config.yaml
num_hidden_layers: 10
hidden_size: 192
num_attention_heads: 3
num_key_value_heads: 1
head_dim: 64
intermediate_size: 512
vocab_size: 1024
hidden_act: "swiglu"
norm: "rmsnorm"
norm_place: "out"
norm_eps: 1e-05
positions: "rope"
rope_theta: 10000.0
rope_fraction: 1.0
qk_norm: true
attn_scale: 0.125
bias: "none"
tie_word_embeddings: false
parallel_block: false
init: "normal"
init_std_qkv: 0.0387
init_std_o: 0.00866
init_std_up: 0.0387
init_std_down: 0.00531
optimizer: "soap_variant"
learning_rate: 0.00662
lr_mult_up: 1.15
beta1: 0.95
beta2: 0.98
lr_head: 0.00668
warmup_steps: 100
schedule: "wsd"
decay_fraction: 0.657
decay_shape: "sqrt"
final_lr_fraction: 0.1
batch_tokens: 32768
max_seq_len: 512
doc_mask: false
z_loss: 0.0001
train_tokens: 138400000
max_steps: 4224
dataset: "wikipedia_en"
Each number is 500 + 50 x the weight over its row's rms, rounded and kept within 0 to 999. Layers, rows and columns count from 0. Numbers have three digits each. The size before them is the row's rms in percent of the matrix's.

# layer 2 attention output (transposed), 192x192, rms 0.232, rows 4-17,67-81,131-144, columns 144-191
109:441529596496506441521542384488535434406481512542478518431543539571531425508564564516488590495435497476553506511474444490478462487518548490474494
104:463510472535455507378588471598562479529429508474518521472513489487536543415465526570498410500542454573547411480608473415548444526459520532588549
106:509451489492530457510518509470518352557537404580526422542481472359454535457485492482489540462542459449441513506542548568586532492481411563599442
108:570461531480437492495555531541565526401459445473402483492440493540476533504529489560488567477559514510546561483472476519485513507546437651559566
100:432484452469479404440496597440526470503533593444526526418539521509503512592452531553517439549497547498480491540364486443539517517606501507463491
103:492534512519502601442502557454512596505567474486464563469467445546537507466538441495515522507585470537640538541519522411549581550567589416454425
113:461522514509435491505567560505555485536563550515525361507581446497560477562388557478448557406471443536480451594470512509525418550467488559463435
104:510530473527487552425583548564589563487464438594498447498486431518495412608520494548458539464458408468466508473658487409495493474594448524525410
103:569561514441450376451551506427529446405572350504510503490524456497523455491511602585505482573542527523428557498423460569556540538420529560544445
102:533535602597490540528481468497524396467504477512475523545456424471539439548426577411544519626414484510499531499507523470580541521497539444449508
113:577499539507565512505491496489519529439528548479478502496506452444507416501510455523445473486480474527509436515521553506552495472585534423374500
104:514447497512493497590470489525491507452405453598590506577519489476345500533509519510514474585538492450514560568534553541522498499478500469453471
108:530393554541421459553497492464616530494456560520359444447545520485507539456471531442584371596529465503513501592547530515484493602467606494601467
108:469445531545518625536668441477481478450570478456531564518402419474471546467489594508528531465506526475463509495482496449483600454470507572418550
102:476573540466610442525577572509615458581574489523518560565463501465498618472550587483459513443592512558492551549540487439484463566393532576591557
088:489570519504440478523584566499522510551424494522453472606504469516533576518428471529483463526580494472549493442511537551500477432437520523544505
097:496509435429515586455439442418475544472533586526503479565447423499504447547517520528520486512455534540550547460506524606514481456521491445535457
099:470498509491399470506536491516400491436434506419498565472452518567493486620378529646531536495589482467516535562423455464559542484494475487467518
106:522415424504556478517470489565439472458543547473509559622406566474480592510499481463478503448456530422432441429514565508537534465408505440511470
105:486500523513412549558477515576550569506477423559482519430395464494423523467471471484553473476538442434591507535393502634530490611414489493534431
096:623488540471391507427488397513513560482467496467405470455436542474488496505415493502536498544514571461458470521454519474477482552509526457541515
099:493444617506492513471443451461408563505445627497536512474515536477462505472501529553502489520440628505425491433504445483490569510571378453471463
106:514460498566539461491530461526548422523508446415531535570506477556575540406566522509514589526474510526553545562468509492460562597416541556610564
101:487495525567528557532423416507516479529374477491510448458521599464522492437572426503470567526490449524620487560497481487380467561450496487444546
102:494470438520520508506522448610509599477545577559466514502616499554444449538531516451482543444580568487586514485530564507520488493432498514602414
099:439451545507387467539448477444483451598560417495481515397456487481502571491474539410458576513491467393523465445491580518447566472461534567415577
099:472440489455546505472538469408427551496507574486544456501496536455463565488491521469480493536484558468451562471560463481478478527518583559470565
100:550539392493503414466518589506487457452455525465529481458553490533488551490487503461471628501393501433480507504530487530421542507526454504522514
095:477422480492400386456414520581474548442569587498492459495613515499538566467511459467473427591502463551523486547543526499460455545574554504522483
090:465479468543513502456365511521494522481483602547563477474420473552590513445523424536602491442439519577566575473440497499480541578473532401488490
090:520516478499570501577466554455560499458522480499506466490433509436496502538430535413572483496463424573521559522478561484566486554427523498502456
092:488534594463473567606486546471557468478495457504515465486622476417475483560549516557460515574501553459402453443487451525406569566488505500439477
086:475499455495522433540519480606494519472525493601428472444487568538548433388560434504478558412343438486507408517479506484494497508468479463446540
093:509478463491560412519519595459520514602456483440499511379511553479445480449452445460581448435438544542564495524478565538564435525459553528425483
087:535452498520521425516466486451537492447393456564507532628471559525521475558488421477496531457579456530472568439591488479417443422518425603528557
092:471512524508651405481497480534460469547531543517489434481548530528426514455498432520523529381374518466484523483576499535533505421516577582431460
090:563483395546600530512536526481489516444430479478518504509556480538536426522525459416500491497575478464478443473484476494471537405447556476563495
093:484514580462507430521472470503449532514414492510426608453519483567401436589496455456481405499448531497503538469472514571487512440540490458492499
097:493458527533483468526436530464480516516456547449493526516492477513474468513498432487455451462460483404470438505559463547543539365512536464460531
088:474500426442504513479538557440524516501512384344530555453493490461575572507602441453466407513453459454468426462500374532541484579560493483505544
092:536543541474515584444539530519472504451435524485584565533661456573515404472459488596490457485590461534472562512504429576497544419488580502518455
102:467581507438489540425567509522557498457590561446495552476599494479524553482576501433466511424461530493445454430407415613505471375454458489568343
086:533548338473520487535451577510433455519487444462490510507516455531506473470510471529582511513523495541524499462503462470473494434575531518373481
# layer 2 attention value, 64x192, rms 0.222, rows 4-17, columns 144-191
099:521536449477455569508561587498488487488429466496503521480478401487560530451527460482501473511554586464418463610596395491426562489527476502537513
091:510568487571469471503448520539512503512538632541444647489463488543500488543403489573505523540618522512543445500495524502480433465508478532458526
101:522468514536563555542458549370495555432469516416490502444542544483607441530450551535567495476508506439506484476587578485574597464548571604505517
098:489512581428505473527511526517489461539503413514604434438535497548556477478513556561625455542499426479441465519496547403455447457476491519510441
100:539510552517483484520524448538509522501609464500561516464609466445516445493508596466500482483448496500529432433482521535557591555503532457496587
096:487540355475429463557564579513497463539499468586532511606474448510410477507479604506484496440420536489457495558417474494445424576385440557626587
104:543501527528493564433519506429520510590492504502555597612533497517422512431525408529514394533459516507511556486536561528478519528518546507515474
103:505489505497410477566512547473440512452526523450592498489579583557572552458483538575512504428628539451531497509411435642516492534482448494473520
095:436478537566465500453537584525478565448473408507422459420443489445572488495497483479584479471527464522465553456498518455547516509509537449461571
090:504453477475527464465491503493543568514538461516511455478475550430456548492512588501551577596529593552497551514561461510544499533610457499519442
102:514480459501479513590542453493406556540499485432498536520414573558529499586532415491392477625542412492464545470485481373458447569518430495538609
104:477404509518514513494464447554556458500539487487435457472446500568476402517411512541421495513464421558570442509470594490511573570581577451373450
102:507595518474470626432421430602517534497542451500572467467601526521556497540497503547398587558648500473477537484461465398518530474483470530559420
095:550541442493501472381479495461521446548408507433594469565522495566419447498518471467519527466502436479523500490561466463539512531475427474520394